config.yaml
n_layer: 8
d_model: 576
n_head: 14
n_kv_head: 2
head_dim: 64
d_mlp: 1536
vocab_size: 8192
activation: "swiglu"
norm: "rmsnorm"
norm_place: "pre"
norm_eps: 1e-05
positions: "rope"
rope_base: 4060.0
rope_fraction: 1.0
qk_norm: true
attn_scale: 0.125
bias: "none"
tie_embeddings: true
parallel_block: false
init: "uniform"
init_std_qkv: 0.035
init_std_o: 0.0
init_std_up: 0.035
init_std_down: 0.0
optimizer: "muon_variant"
lr: 0.0137
lr_mult_o: 3.0
lr_mult_up: 0.717
lr_mult_down: 1.5
beta1: 0.93
lr_head: 0.0075
warmup_steps: 0
schedule: "wsd"
decay_fraction: 0.916
decay_shape: "linear"
final_lr_fraction: 0.1
batch_tokens: 131072
seq_len: 1024
doc_mask: true
z_loss: 0.0001
train_tokens: 564900000
steps: 4310
dataset: "wikipedia_en"
Each number is 500 + 50 x the weight over its row's rms, rounded and kept within 0 to 999. Layers, rows and columns count from 0. Numbers have three digits each. The size before them is the row's rms in percent of the matrix's.

# layer 3 MLP up, 1536x576, rms 0.098, rows 186-218, columns 0-143
101:521468497498449502601458468499548503446412485480549498617442525472473523483539532585501565474458516458510524594546561563429621539497508539451512491525522489451512455512525437453492511473435423510475646636493443585601485461513544505411579557582501528564546551544390431465406505476545535494510431528435525419456523452485491443508489531475434433482545448452543478610480425390544453480637493520463484530538451472567453504472535593517519
094:437545402479538550433490562517477545429499460614496498603426450575513537519459487530440454490484483484492481538488450495495491628535584420477440447480520452521444494448554536365577426421553489482477485499616435523446461533560407593481557508525417454424466513573455550500537446487533432518511524458518569479488460529494570469420526491528535459485484382465522443489493519499515474413537532480540519516499489568523504483425535568431444
093:562572459576489592507538485532457548466522516539553554470480399504526543505534584581466488520449451483544436526523480570505532491513610401549530482583486467462572479514517531556600410522465504523483533440537475542614468458483400461592492409573483540456481549569520398459400499468498490547412509480488511462533492469507509505467525483453574586418502556515516553594508556442395445449585470452465542411503540511501548503479452511379496
106:541511495506491448518513492553505483430563475543582530542539482472542493549431437479451526472499421519495430467572530480569444497490448468476568542472568587455522564522523467521467544482492593579551506404520396482582427537617568377482433450489519482562562498534469488426497397473480567550576529421532469512528411482462419434482483448474511563562412534606544571537556500489495486470509466465385486502519531438410412437490499476508525
098:511535462469511531481439544515492528471479474478548488493454519502452472414485513428506538519515471485450590456542492549528414495489468524518568510516489443537655592516458476465491561526497422458453500487471547455523496477412485453552498345569431485574591505524560531508511491543425478445470462525518455531456460520462423625490528427500469570524508521502478455495501386435470494489420505558520512504430565423678483429490457544540467
098:530401493466494554538442555524450513571458442493472519545496492438508535488571605569441433550506411601535551523513461492547486607519438511456566418391527473457520534443450606485434616420541463352531534497541437532548523463422534492442477433562540494511494440542490591524484504534454500567507386433520481397421572558458513429485540480531445522539482491426625548529473471583462540459495431469506419459478535441537551459584443467488403
100:486485588426472449510450502514550473558551527576474453589450471516493421595514542565471531569393463462437456565522520471501471472598420551538483557536397519469421541419496474405471495526562428500471503512557478411533534509538475421563476555648517407494579471506542552544510541475465479481427470507501520544556587467553540464433520488504466469484503525486571465503425442482498411511479534456447549532548491424517431464501525595531543
096:471415390490451502464478423521525570424480495496393462503537549484553512429468530555454404508499446491533567551462426556512608554568448513559555416569515507449540583444504614499488518552507455573527452387488464424698541539485487472503538465557530455475503485506428392505454499479565425535537538479546393503491451526455433457485455534484372550458559475412516490529544544437543467506545518437541514445466557508543540487489550476542539
087:464496679534458519527490527562522490418461465483516521459457532482489554511529549541522507496540499609535530507494400468517518500454491505442538511518509512479443482548491539498474493385483442399488512522514462504490518396534479515513491491496484510568441480502489507392577370448449492378452573526481525526549522507569540473490453532524474437508484563401469549575469475486506504451428526667556481534557506387492455482461557535533530
096:548440508450550397523434506503487504397473479510558542432440506441509476454568520487498526491467461443531505494581553472570448514465507444517592425400523522437455480431454488457545434551497411538499564582484514482454528471483568526435480476551559491478491541462490514566561527461509389484468488528526536463531546483483510531500541468460386536608503546522592591477495574460531504489457545593498476453473523412466483480523451571466575
094:536554547493526470511441500590613492543475445464544389569512558564455498446508625483536468442543513559552505512527463464514608450446477541610570543471503559516436511582404556504486581518534497551465513557468421503457443449558516532557441488495504525463458437523477568509572454484498490495433543549371475496579459507472466565567553541492463496462484406490623451470432526598491465514487500590534536509545601535477557496524513429496556
103:530501404386459538569447419418473562502485444574571527466469518451441535562486556503546534466498484496436506517469507462472458539561525492538515487456505493590447449517469521445548524500462482491527456617420453403579514466468487446496513519536475486510537387447396520518588509451434492563460473525442612547498579440452480473516497426469496495518485538579529557485519536484503489538477484423450486499397510400606547462558476477475448
100:567509575504458523471460498522532498537535576565474503598431404565424500529449520453558503498450534519501581556459408511517468483503455521554452457583468502530613579548551489606496404601455420554563487617431457375416486526517482435540470475453608471544515530501443459476500607516511520549484460439526543369532566451484472584483491485485523532543462471513485414539465398571542478550512565446489532531525460605638438537526498511467422
106:480507529489465496440508549484510501552419525489461569460491486532507351580465467492432589499546552520528634473444647421539450534517532406511551471452557481425520539519536435549494545496517504525523580516543564560524545509561474462546598516477494393483462519606409471543499390491565459599563513524477542498543576476399414395501466470478474491535499499412455543517445521412516580485438484381486513502488398430521517440495511553491487
098:496494551552488487558438496491469529466527486601499541421499490492478496486478390544537550575446476542480430466515521530653508529474526487547502452439451596517498497561527446446479634404516533559572458463548461533551475473514518457487481392403464498575473367501546496509495487475510533459471460457562494573408468476442448475481527480467422545522515456497524501470486455589473516525531412479465482540495558459547514500525617474399457
100:514536494440437428552565483508549525546467433430554507551483530510485482521525524474498464528411516492505576520493436518400561523535481516561453491559500495533571479487512369446411527516470590437423525485383577456463466476518514568507463541529559536459430497420595454560422523479540431498595484482411395548540467457472499573433519485553593493544465497502568452443437580576606514551554463551494561563593447506404412414583517547393531
097:541478469466540461517609493491574490469490508594433523495488478502404581492492544444479499539465471549520553542524510541520392546508574609545589403453490504524525454492518461567533489482447471476541497522556452469387504425496489550578497541467471512577574520512538501486455471530511510424542533459472434531430537512440562486458521515491521504433504487530506589528504521503483588605427589446464508473497473480490529401475486453535469
093:448492541440480475580455476488485549494470528616552555510512485476556487432495503478514481550497456601479491470429497499489429580503491413500429548512549555500475551447558561551506517471423493491477450453602593504504484508541494455574586480504568610553370487587488462601524437409486511556483524563472596520475463485549477521481495498520512553547511546498430479384453545547553554429549536453553551463457471514472412512511501495506455
104:524552420433400526472422494523464557508507535476447595486619544468453527531510553538433532422426557562461424498554562629404547480522453512397533505453524494500544491556457475472433536569532430511436520446520424557545602434414495531490555434549637552491459488473449466531446631556490444507526509546584602471442430392435553611507565467614460454501518464557468579511397500597522461481465450568487521562436491530496524491509487517515553
095:499470493489568519530511485555550485566516447491583515511471509593501542558463555499594543484451507531492514419502492504495533483526492569446480558539463584549562552543465607434504529463435439480563556478558544505489447486443524581514510543468521464509503503437535524426521538405578462584484540516487447574466480636580446565560524529424548491422512502461444467543427557518511485514335471527420503507503517504450534474426515436479537
103:466499572515521521422551497487563583467469516554461541537397517434496429499497507511445495534542507383486478548510510560580545490574530496446589486468553432447440528443465601511563539471494453421566523561506538536544446474519492466554512422496493470537517495497533423455426507518523506480612526493431535517569484496458482511469521421570566429456525507456510471438500537575446474511504488430513470557453456557555529475408583489444546
088:516476488543543441535519478481403477500551387411578537499401511549528530553427526474477559539524471589452462429516541434493576552494464453504511488546530581464646446561510582506520479431495558536464498465498436410440483546502482458504507477521504539535472529524471541507520481421542577535557564526617517516474501465489532492454476514473507467561559504523526547461481546572461477500517537468544519587529446483425629509622529470504488
104:475525479492475399514548485400519468478485525534465594487482505561480443512554503497526520541477509419483534467516526526502491500523534528590497511433490580525515492507459504455548583449490449470562517464550497555451430485507538488598415564553382441445506552436545555548513449536523428458503445573562429573390475532573484492548475506467511411526503453536482428544494448526477552548567465550526497521502505521590430528465533479458505
098:482513526511470503478506437430549587538626463471475475491438579446608487567560452565558496439342482579559514531474525530460434488486506507560401555500499529605499562502509554483421485530500554606478644495534614494544529427397503447445662556421563373555433538533509467505501526490464452467473496541466462517471528580468446557463499516535447538468501471487470619561539498563515474531463467472557539456505489527495499496511561511481491
093:469501494590437484478502463531594521381444487620453542532453466528518505497520432589546604575523483545452454549490585535535421492529480431476507459561440442494477530474495534530528503517436512490446457471437489528523514528463440452567442492551453596403584586506536454491524552587487422512427558572453490492539534504553523554554503525544465474520541485506598446531407476454476474477467563579492474472504508482464468454507520437352640
098:449471488480601508476549441432556500561492508448523469452397452515508476547556483514481543528522493426455478577474501465503552499485463482646528485483517445528388438568440523566512545580487535433537477470521524560401536542454498571433482455446479513507454592503456401551476451544438476518533502435522469551447524496566456452528469390513451432441499466507526435510505496435567467502492454539520481493538469517492550499514451503523459
105:536543540517570532454463520461419539442427507543551457482569549496507579417547475478456483408503526587478577437503502512593453534591502520509520503526529581476466445488420342489521521434510476522445376498484529419503557480601527461509460544485484512529533492474427563481530499585480434462511438510529515435460470487460492556554586456513615481488520481525520481475471474520540517487563471539439534470444473560531371502386582442449495
096:559532490482472511450526435542526551411522444527414528499513514476553464479549555569435547398522490460531430469503403494465491493460596500476586522493465397460494463447554562527505401615521500456448492460495609503526554550641544481482455489461561415426490584529397530573474390516436439429475519446419528535430495460463456393528510551565541565550489577437464522551470519532549456452489464458520528478405490509473641418460551439490466
101:462466526497470553500544557447515585571499534647531537486582515393476556522470457513504466602517493548473389560495504547557355528500514423461572544493439509539483584445440481486479488461503538549451515552399545501531490448454561586573497552462570504556514523511454533508461600594456540526496534506525507514562493539472489537567575499564554484381401488580464563459506534506548529523526406499429508449577486557491523502526533491493427
104:534559518527605456502536510510496456515539463488438473424458463457511470406512398499518513539459473501564415510496563596504436532540520540396461520472502540529539539499517529567505493483539605467427550578497502498458389513532494465488513606484589503529479378517479530423461513489448473518502389431498565411469527481499526482524452492510446549477473556550416453466463469466509459510466566485508494509477478460543434456472394475464403
101:497433537500451430460557490538468485484543436430415479443425418559498414426482491589627526538420482503483544510574509449459425482510489490571450457544426516496474477443499494531496509534498520544584537546432531527485494539444546535544561442624542510398525575532567527494479511535478483622537488502476529473497501457464506440420530496458567431538520403467416567418549524607531531494578400426544488500533432526502478517529521519500480
103:574461504502612522527543527490493496480540452556450461504532529578411450523435426454505543463460483515576461559470480488426452501574471443527441456545524410426472494471484477548494474468536502530533557481451456487651498530436583620478401438553553537472518510470590460508458497417422518510558457542553446508501463520504410623639431502467452502468549517428436477477487475543534545584509478640511492564401561548533425513481472626528490
106:520581499499585460545514593467572559524516459496502497447490485524442464488536545496419522564486544460546500553501474503528340448499472461452625495542569543369549446582417427506503530445527485408466442470513498470524507526399499529466531509365433517449523472467539470528525546355412552499501500488489481441456412518430548493525480438524440455500528439581477461537358555462563568558516613415551506513397467467605451479512587430480445
# layer 3 MLP down (transposed), 1536x576, rms 0.0704, rows 186-217, columns 0-143
099:572452552517510523509614522623489527494576441472542475434455520579565517510607471477459511432506498476527506506540367536466472405488552559550499478534495537496539535512542498463470532434515443519511476405447519528432446440495479536527549471491558414496448543526583395563515533525553513388565506505490549509416461533522414427544440495486538585492569530517459561506484457520399487539507479569465507526533487460515512531468452460488562
095:465569491488501424463498506385426533488484572462622551542447452521384615535537408512521498570536473456548465553536559571460545495514521558439439556549546483561473423568554536476572501500563505486450478539520484487438484556538501529480565513506544449500467502513617454489495570557530464545609494562522471420462510549501510521426609489561528417489543500491404476548511422505611527499514499453455482561445549481500564495463462611398468
098:597436465527517514558563546537516528536484433459522499516620448482571542526509478518415561555378490503460523507488407541501525546527472468595560590544516558475560524540590430475604471376447453587517494494509510562503486559480516488493467442466497442405476572496513511578434500449494516534518465558476537583568555519510589463510457536473505554564386508438521502519570487510532518392479461479497525538539437486578460471535490358562618
110:533458529516504456527398500398513495480512476556569538541520505561472532424564575533473599591481413546561509459569537577520545590507497432511543486534532528461430493523516454477549491480475535490395603457497457503584543422529501523521540613543420514522470594552487500480587446579521546498581421521607469473520457509551490482524518468530498417528467413589407548422493441505545595593435513424555446570551536485462491494504407484464482
106:532545429417509413557456411540473534542473525469519474490428460515511552600464491448523499500546601513470483435509543551388471476523508523453628451434553403547435467527430483463489519511490524489504445476577517496497515481455499481477548457585450474376514488550552517515444423430450419433495517504390585508446512462493546560513392521544408548447565527549364612466436525505553486521484418450443546512501449456574449591455506543482497
100:488487487499487513452461429421573570466506517556526476572522537467515498430525544482606521515469420427507465494495520543486463462390479520476487513450531575504571557468521457535522582548462467460514532457526506489563478478526479468457465488549450519542347602449410437531500474556508491451456479417572602465440487557553532433429441474500453424528516522477488528454611452444523430452512571507493513528471567499564481473530587379508438
103:504466444489472494512524505486545556492446450548510417503446458583524478467506443529425387587583533503633458548479486407513478512483523482565518481486537466501557454423473433445449510596483522444461541586530488410528474386544412502562536560486455550451475465393479513392447487538461498475470522544480570571560538513449495463496515504549408480495632418482481467482469566501477594475565471415587490523571522519429518481519471597452402
097:491563553511541483521529465437494567440465428520490485413589516467496579475532489455494512538526416524517533496508488512502446532568517456525478505528470445500532490452479463588603561591492520495455486505532507463501519379497470539528432511566510560481412553443437589500525460485476421548490521522583524553415503491473504475451490497499555514569568510485544469615493587457463542483447524564518536523410536501488471420561417786503460
084:533423574495476566529579486537476489422539369447413624534473582509566494377442550503464543523420507516444439549482559553504602531503478467516391530551426520435531521520547496481454483465533592556458576486452563476480532517505443511572466471486473432471548555602460485446417480404610570516497495447453547555490510558487518495560423487567522538466559425449496554481410459528611509496543486503457524521476508563516506445535491670440533
081:548465499471473543439517465374539489480444477509487550456543499561561491518557455486434476598495503516385536536568554405418439519509453420513434429553519527527470486485517603494498514437492552502571535506539595532463560573473496527438549550469452519456398465495524527510534557428512540581520549521481451455492539426465536490516560462543529555547476507527433561523455540521480538540568709447462499507513591520400582554487483605505462
095:520506471491532477386556526490507440519498545457549492443524537444422488572486504494475481502567540554456502453474538540562440471506466436466439464465515523494578470472436525474464467438490473419546501542517538430557514563529480526543509487525462453453497509477476574474538459500536524524528484554494436537444446460573568497418589455590471494507538576490512468576562421440518558519564613499477512487441449581476514454540557585613436
099:524557458491475456469432507668479572492475553509554442486437476551467584509519503487438481453583550454526497476558429411494551535437497542411491444508440593466495583552529421486513447534449502459587479502472464545524539570538504480515536489486582464495566567503505521439557499450456557557556403526413559546538459562472545388476505423594498569475463575488548661474528525538500545524501507506561478516499437484469438534540547403435421
105:399561523587460550496560528497540561425490516434505525501524364560558408488508452433447421455441414459443570566502509415550397537557514464468518420467515546474470515493399547547511428475497438464470561503457516474486576559496566516531567516404567458531482478474428454490397491502513448438517544523466433514531508540531549404423458628526480523560441533500520477523457531590374472555547548401510502461390527504500518586465494488476449
105:435457441589506434432497502452506510497546472540501562495507555504535517530497551436465453504472402495488518425547511497495515540525492519436553468454484390552473454535508542530469435396486500498477469541444516537440534471467511470450449461402490443483415493496504408570467504472582572510494572476460426431513498512472529431510482559533462550621497480466391517393504504578447552497368421535497522545512480483466568376462491625572488
106:418539510384477417520481491490473513393521514515421520539512490550439524505487524464475496487511476503500434550592486527517425450490555501553500490531512450511516558524498573565559488538537521585629523456501343572577452518478563563457531469468520499505543424514515531458610481504459491488537468454552452516549499479526397556599542410532504559458541475472456498510445460506539467499508492393508454364507520442516499550513455477522430
095:445507525471593455595501495542481500518418493566460533491399517492486590441420527520496585560487563611478406493492503502392492534536553537506425441445563485426439402468499493562593501515412553513545522455558522533581531442482536458515593554491492573544475542528614513518502548429461519473562464505406514597496641520585545485463449475522531483423518398542513432484545539567519529465532490527470512519433564545448534462505544506452444
096:489556514471547576462493497501480475507476470509589453405490455473455532518414536519493524585427525547540498531518483483501495503497475481466540497499410491463635608533517498444567455489388449455396451455449565456433517462549524550559488508495445456439576521428493542503531453518524436514508498460535540551511531528493474505597451576561482550538497447532545452547572473518532493391508426510445469535488536484586544561490555326512388
094:549480489494490516396495503476450477504543535488442460473530477463517468492430520457471507442438557468486526547547465589535492476487462520464426506537451498489551469431566450479567544550548495505474423527444622446483571481518531559537533556488370495448542649561617566423539572411540524515531528485521587516566487444529499576498426473452535480504586576466489545529507623500534540571554515475457573556537398446463425498486574633476476
097:451521418522464484499502510517454502504460481394421450448409471534432583628446571510329572431528518479566525463480476480468541569496519569488533489565587476484541475475508504448479493530529578513417650458562342541559512504472593537503529536614525530505501446470455573502471564414546486492448499459466451452425498385483445583497551519455408520525461554502491547482412421466445449647528505512402501509555532457547538456516613536577516
092:492443468454571453480434489530492443524432423467422522497505455493477451581525517502580496462505428453548518512460458500473537518574509357515464474454531463548487491501534513573442490495561646533497539540521481613440572517520485429455482519522479480493521481435511446500527388547606482451451506485503550531550471479473494483515520591464551538491425527440506438427539414555461448473446427589454487533511462502548526505438510540514535
094:502437577536521477525509489555460537412463502566548452416473532434471501445445540543518556485516473483516485464400511453525500489374375472507432537493559457580512474548473498409521510481465520515505587516504590493462577516539547451473468477513514558555427585458496518507486486459534489583575493526482507540516535511453467522426486480539525534505391521525408533570482452520422481565507468522448433518530470475486516482443546568441514
098:472479526472439470531429400584435440548474481482511597514483527451588590430575484528485472460562645479516545564448443567455455507504532531521483546511580491509568621530484376559534558557499494593487538497492542521503473561535460434476478536434484546476553514416476543447522442479390525535491454454521490473573492507506467541572468573505494577435451548585532398504561587454535454541551436515477369477520430472513567604486532489605504
105:475600502497415352399493412536444501524476475506555452496499427527406490494458488543469477525542481465444499557534484497409443478546444626441435559466563434509475456477465520454505558505515576528542410496503482519642509488502474386515517517623526614511536453456465479464549396532468480472450466571535564546451459511415414531477576548522585408537477519516485540470502472536464441587499440534424477512474516507498415493490508660559366
107:509499539495521514513490524390462465421443499506462532547565432610530457453510485421495485569464481469381524503498582508498377515555559567531466532464540589585439506501455553604483463603447492423491543435514466473444619547444529551476490456511581448472535545493500500367501517502535526579534554507461538483547407444514453456538458467508522543534509529557428428497554446527575559477551498541557474453538537572534474440403627449483546
100:463470426509599456524486578443513522571588502518389479512551440476434504564454514494468585531488434474537494622510564508532477493563506533432499499550472446480479497436519559573513547469378521495635444587479512546509544508568361505520581560544499544460540493479488466508414551533477505580442498437486512621558434625522517473535494524481439515431425501573461552586503546482455565525576429507457437551517492488465530534530502427593428
101:498432459465416451554545533519529484535456529517486460571494523486517583530585464463495462417533460459498482455455511480486519551523606605531383427510557451515502490431488509527488499402536527428566431514502486471584511532449508406519452482463565399548598466526504521532590563579512502450580455525499580523483390403446507498443387490442492398529478379509464455547436602533440567598495501475523493582538515571497442461567461596510631
102:522519492531531446432557488438507546578515494508428521462523422525521480408568465576477582529486432563497494462437416493590423515532555538424471475587446464545538513464498493477515550478545603519447481418482536554507433429566439484479444487415454474578462485469485552486488428478513421470568611503407442409428509429408556544518501526510527482524510461510470573487515389478521506560484447513526510524536474481591565618443575325425472
099:531430397413455377517533453484446658566501671527450518528538512493496502447518531544483591491436491537542567525463499497518537473412471518496547472526541563467454481535468457520449527489515497464459540468512479422498535493533600492484525451436506427554460414532432482540566513551531508511487433496428531486511514532603531475520474560465563453452402427471523516484527435562551504514530541425544606443432507541535565468530616569519405
103:527563556448474519538520469522518523436471528507436570478481483522483432495417464548426456510509462415611617485472432465579440469545473499523512539504561485492518452524533534473506501451512512483450477536537428532539484538459532490659539489510532516343576472471488545514485441536591502508485506429461617483448543455511544451430506557489566571501467509465518490446532472418494619450554424431602469445555453508621467402399527535570570
103:519501450479507537451482479412494504469459531472407534476434599593530392585536418559463522477554594532435522481454581540396466510520572455504467491442500426455437475475464535448479504525434493471432461558508496470335411598523473443546481533580541554544558480405498562509498547508481541547518474574487485490537535501484576484492539494490540531480541473527532538453476557476499405472558531518587464459440465489403556493471587590504479
105:507545456543477513409519534629549530505485511468527411427442514469582512477425539607491526433487599485430588498513617461563496454475446513541414511504473513518460507409459411502431504497515522561431507501466484564501478556405557498492543478498536430412506446488444550438555480488494402578504417453498493546485505457532441546493495534530537485478574594492498496522505463482536548467549463467478452498505498544483563546533547480533527
107:507520510492473521383553513534568492537456476509525497476556502440511512488502483473482536398526461572594586489533544588355425590552513442573484538513566466544587601532514539518484492515520564547476491457485509496482455455528455462490522489589458460505487596512382488533492487589461513452497537465446525454461551549475491473484513528476374519493530587548566522438474414475595553538470586490512554451454455529551530465445449569519558
# layer 3 MLP gate, 1536x576, rms 0.0923, rows 187-218, columns 0-143
096:493524562528464526537416580456492521446593429550494433531495443518530473469534483535480503445471561521431542409506465445423450530527568483618555564486444554465450516524440410573523544506489525571577549453451559512488461458493553474430430500433532538532484451420503517453484397543449510439528557494430471444494551470508424457499536485503463550518452517508488522539502485531482431537509528497498461449540485419486405491532412541574586
098:368477543492448487417563507487550543584525441465519514453515556446477504498548567482559441427411428509535590548520554460505393491575505502536414523479484441431508536536513437477417536455440451408483529450521605521497560523523528412557426500447517487464538503501473432545532442514591499485435412523520444508539442433496545427521518545461437490591443584429476514491597484580500494512514515569499421426506458555426487484544475481544414
107:508405469560488497497557527471450448461602479472505435498577520532508499464522467526551488497378488454422409411419470469450528495482406573497391557580584394394521515514532382455546448513453513446459549547505532455477601533462500531484448559500505470425504597510490525542560470575553400504443530548546583552461531603534516503512510434575530526440559527468498555435514557599494524514528494416446562507436552528482542536509513487425521
103:546522450526446408487508537587491479542525577488529511382464463557489461522439472557567496636507513511484523399475494387516560530514522539482414489499507584433466442496524501487460428493556506485459555405456473445542544542487484535566441525569522519536496458462494544513469554414488543600493470475540528401525504580532505478471502436449487496519554523494517446479516512560487417518541413562486495435478400548480518462455511474469482
095:487449438465485554535357503501446488547451527531442461516516444558469547529427552467557437539560400453512438560452528427498454532545467516411415411485458530388567636550490503502601455527376515483572502463458465582496553498540544492548390467535514531509427381528524483424522398525476563544454498466490487611445515553521584526511563488496425408440486474514468525452528615488483461478481533436540479514545492569541491503574526453532541
107:498428503530469518459473558570611493555554553485464553567510480577486512549568572518501561511517501536442523539441522538519541490524454570482520451477479490469552552533451521477587506513599462444470562472499516438491480547441578523522575480534505523552483466451547451574502492406594575504550566612525519421531523534483531505497483489517518535474476523392597490452486539562401510528533427485536502509534497495484492565617490641489542
097:491499533421463456453392562466510500554561599473427514552566458479495492465384530539536442510503483533561345517507500517509603457562457472448554449570547493404534459479474461466590539430450446469421533432532453456578577515536412450499551514460618510510469514536446446476546534456500489479442433485574464482500465440492463480531483486530446569393490408528547452482512547543408477513585522488549395444510467561476464483485493466423554
093:433529452479565326519548520554498514593476537485480538441480540514430481561512504474425498470491530523521462486528511476451481570525511382498482516484521527476480523474449488363477470553516481527498589473507602592536479462516503574407433516488509469417523526483492546501447502498504459567588467413497468548494427526522439542541460531476560506580455502486391508543492353501411425513505547569535563335546570535523582541532477481557459
091:401520566517473590487545562465413436490448469601516495586479501517482568574452530440509554477617509391508437513430523472442559437542535477484445594579407465489517591496502505488583521383555521520398502477536421502512452539493486551462494369495548533546499439423548449499552424601453509488441475519436502539557553613543525473484582490430590508493479429502457454516532523511420446454471515474508523545536451515556470516506506519522531
094:516506540456383385512412520510521447489515544500403482536431567529611543551447445526423500570537467485448465464509456596453475573462511513508507505561476376561492543471491447557571497457598567598500557493527433478505510466453445525537465550525512404580502511498580456551543523522580535565483432479571503589528445497565470521524493600560430462501533405447474518486533514536498489496500503478504476576491534441445426508534553441548449
100:568445525459445577490445394530497439571567529531525515489418491467498445485488565495561510440550520485461477545468471486478532475467469489420508537474455529542468484459475438511501509536482492537529577511402509446486615406474534524503505449494584515577535389561484523528548422469441534446499399465418547525507451569476489461362533406441505454489536582464549424577540534554504505510422490558490412489468490457471531394543510467529606
099:468517576388588588450445472511546545502478452536554505460467454514453457459574483569600570510538614538517470509464456541555562526430417503483512562475460474466520566525368471477595526431478539484539397445423612507521603523480549549520504463584486507417537582464488550550509519495482487547429375466472607429450453572461604541444549467477456462522477437467466422623524498495515530430466494521552475523514478488472482483523516430525590
105:506446438506432548422438469568493474481503490597542572457503501571539504469458412479497559516534505455472642456525483487576476395533494508498559487526581539541479524481502514530563506537486572537441479510409503569500588440462503445434500478432415442417348551534448537582419439499511481527581473471455510576440475477449330437549461514477414627591536506454487475502454441518542403527458545466433510469470444459502510452513498526521467
100:486475601522454475556481434454456523538493514480523490436485471501502591374451573574429523494440508425454478614457489355615597391486470440442478430326488613489431521521546418484477550493517567540551497555464454423542582534487526571486554465578537497503512454474536509464509490449547472513526446469402491480606496472518498409482452509439581502447439581444510498496549612528564575533577503468464543533487519491501451451518429500433505
100:453476474533522529415433347522546411498546540468550520440453507508528532486435542508527511568483499461556352486492516409569497458416597485576434524476489525566569628468399544394563495498492428387513530472537550561500589443459435453483432475467475521488520555594437541542452501534543580511573578380598481553519531573571458441560517480402466439448405475476521430548480480469433433481583540533530564510522475562449543440532465546536583
099:589420512431572438494569542512509475576523485588520505481463403475507480557527591403457488532490516497542423524546459512508425459532504488434545408472466453540424479507548581473540483490474516466536513511512592456512450465549461512517413545373473479407490484519434485534509479520529544400475486438583475593479561507451541500487504523480481487535594499514544488493396427457625556546511432365439492588432538428495567580471466456631495
090:550484575498489444461424398550570413533538583488469467564487566436398510542510443517538436424574509553467502553408508524395502510436492531528504509426470548478525456508485552543512537423487473520502472556487505513462337556548507455514511510456576552564484455525455463508547508436413485482426573485430568523472428480498536553480492474539504584558549439535430589471484457477596501487501594506590574496487402557459439511508501486489484
101:459454484486506444548531503546432509612531484482476505461484325519435550512481487487526505448596443517503471529504573519446495595591482496560490416472517499475523500451431569541543562526510507564498414558440504383448465486541550515480484423505518500550517465437660507550507528479423445461490438450489531544531542566372540575463461517491495526523497506484524555525476521453415443538419478429532492541480491553562495550543558458484644
102:526617482545473408523577548489565413427480408539384471474485517495471539497511451484514414423415537578517557518513532601551548519436500452421528493555375489531416429524555591444508538503499480444511497482429500510514459602541596499562428460527546480500510524435525497453534448377569514561422546533435538462462414563593398549468475556483455515466509468525658369566480544532471440590538483440488517449392463509440508570476536509530596
103:609533470533470461485573517520482448469510410525496481484489443570480654531446501467479566519467514538576496429429489471528457448489572531546462395533501505544504472555505406479485517578466412531422439467490498518464495554647441532527450574470496443456596455452517499562561486405412518446511447466478508387417505460487524515545537568524532551503560429526463601492460459393581482528503516589475558512488508472430601555611473535507502
093:572429423473490480459492545565522525529488535438593511460458554470508521475414503425465503528471507461560476478450410573501497586469440473550534405439479529464489517462488364488571539441568469433479509498418518428427586469413508580497528468497496555467463533454439557515551506565555449428421584438426556495520500472489397557453513483524522506499520553453464471442446505617508508525425480499562470435452439512413467501452461410472547
106:500556511483609465520514551518480483491607466487558423515524472522528484552495513532595454502394585486426513433503478469549470467543547487493503559478467521481587439499513496565465557469494455523462548509592507501480449542532533508599389449471508512507587479555571632549544503523443497458496523483496503477457555467554492550423555509521469433476492432487548515448477472516579559473478537572574525514535554537480495477542550496467665
101:461508507511485473464469531405561526510443430540515484521539451471504440397506482518501560536489535573515497526490479526527425430556502521606502553451533484590488522569518466514359489548542457394518512458528427445422567524486507514507476488486511518502497560462509440457462472473546524477484423500480515409420570503405442517508515602488490451471513499514531578538502484519458503517534424526444454535511515579528488467544535492584454
096:427579469452449552508487510489468473542457473515519511622532490458458530496545509479542407547556473486496568461486469481538594562463421507454479482527491439420473464476455595462492467510489554470477452409406529460544480591443666501489575454514481469483532572466485505517476427531503573577481569571451544511561509481505437587420540553474484513546618461519515484508418401517424573490463529579516512437490466506524585425488482440405474
098:506471497630521488425569516544554541497478426553537544572491440423483582461503585556495525485540526475464611536544413483374431528520467492509503454507416475533536573516455457529561495484543404495462544478508543487565568564523570511497532427467497495470460455547506434524453426515428563532481453473544441507463571499508407484566487417505525487486487531470511524514503405415514493538494524500473523514522572507496545500538518518500466
100:420531458438581517480518465513472553501532550423454455483434495444499579626510540534538474408517554476525504522544469550419568440471482448561541453460486508470446473438487473559516459468460523495563568497496440516536478565551571564509442544481430448436577526629490550507523556488604520502505409444465446544517518550520549486463591522401382479502473579491424520538420497564533519448624542416420513510490515451452559539530537540513446
096:441457450490456485564584521485487532532493527559552505545464583606472470569467482489533484509666472489551468506518502487503520514518525580556438547441499523461518501539500530477508517428477429525563420521445462596580440447597596538522575394543475490487466609531442501505512492431530424523574544465495537561574467461518426506524511537433489523458518450411565444423485456551545522519457463508507514539520464583497499532486558458383483
104:525472440461529476488485582545433446511416431530425451520572441507521469550446472514440438514543493591479488416482543534501420436379493455489531514475467419526527394482426485582568516470486512472630516466437562468565454536437535395414603490537467551485438471484448497589516526516559474545514516485494507530452481530462522464566553461618413501440524504471533440403530505515576470449518628524519486552444545535550448498559500502534423
104:497453548428464480476475396485512418479417532511423512545509419582566443511443559541530524467458561534569513563560586535482481455443444492512513480420481511555500457499517421448514481539594487523503440547489525546420438503487538409563413499434530449468420498489547489466532549443541429503538453561547409411476525457495539519545454481526498500516500533499473495569453532485509425394450525543548398413531481501505451447438523574469481
102:381513548607509439497464497464451552522570505521436544521541532453551369459513400487579570412490434575511595517465488483479456531549560456471535499411465565571447517552537559553539518451482544529552468463444506547431552617435482405489475455518540523462612524473567515433477537394438468553580490409486506553549520494481475535464510528554564391448505440467413463420453505564514404470535526452432552623460479493403495486564469537594487
098:500526553434477494509511429504549469588523515376451450473530583486524528536594516504584431483427499607535537564474505451517507504456528382550462433533383541474456475493424431499510469505504574359430482611418482465537528604585516469509527452559484440535494538485452493475482457407484517403387453466478532553409527568435491486588524512484552480438438485462504478438455492497493505515492490552468457468533407539515552496461478580525485
101:544603509512514489537483510442454478480550526498409482453551501542527431539543559514414441456556502514535412534440537628480473496524514528508486511558611500495443481504536579517598513531499467479486477476459546412619445513492393468524524464440441458497485433586409433469543468466519558439472571450571461489492467481553446554561497502581468519433491654567461499539503490443542566513523556517525403520511385450604639452421507579430477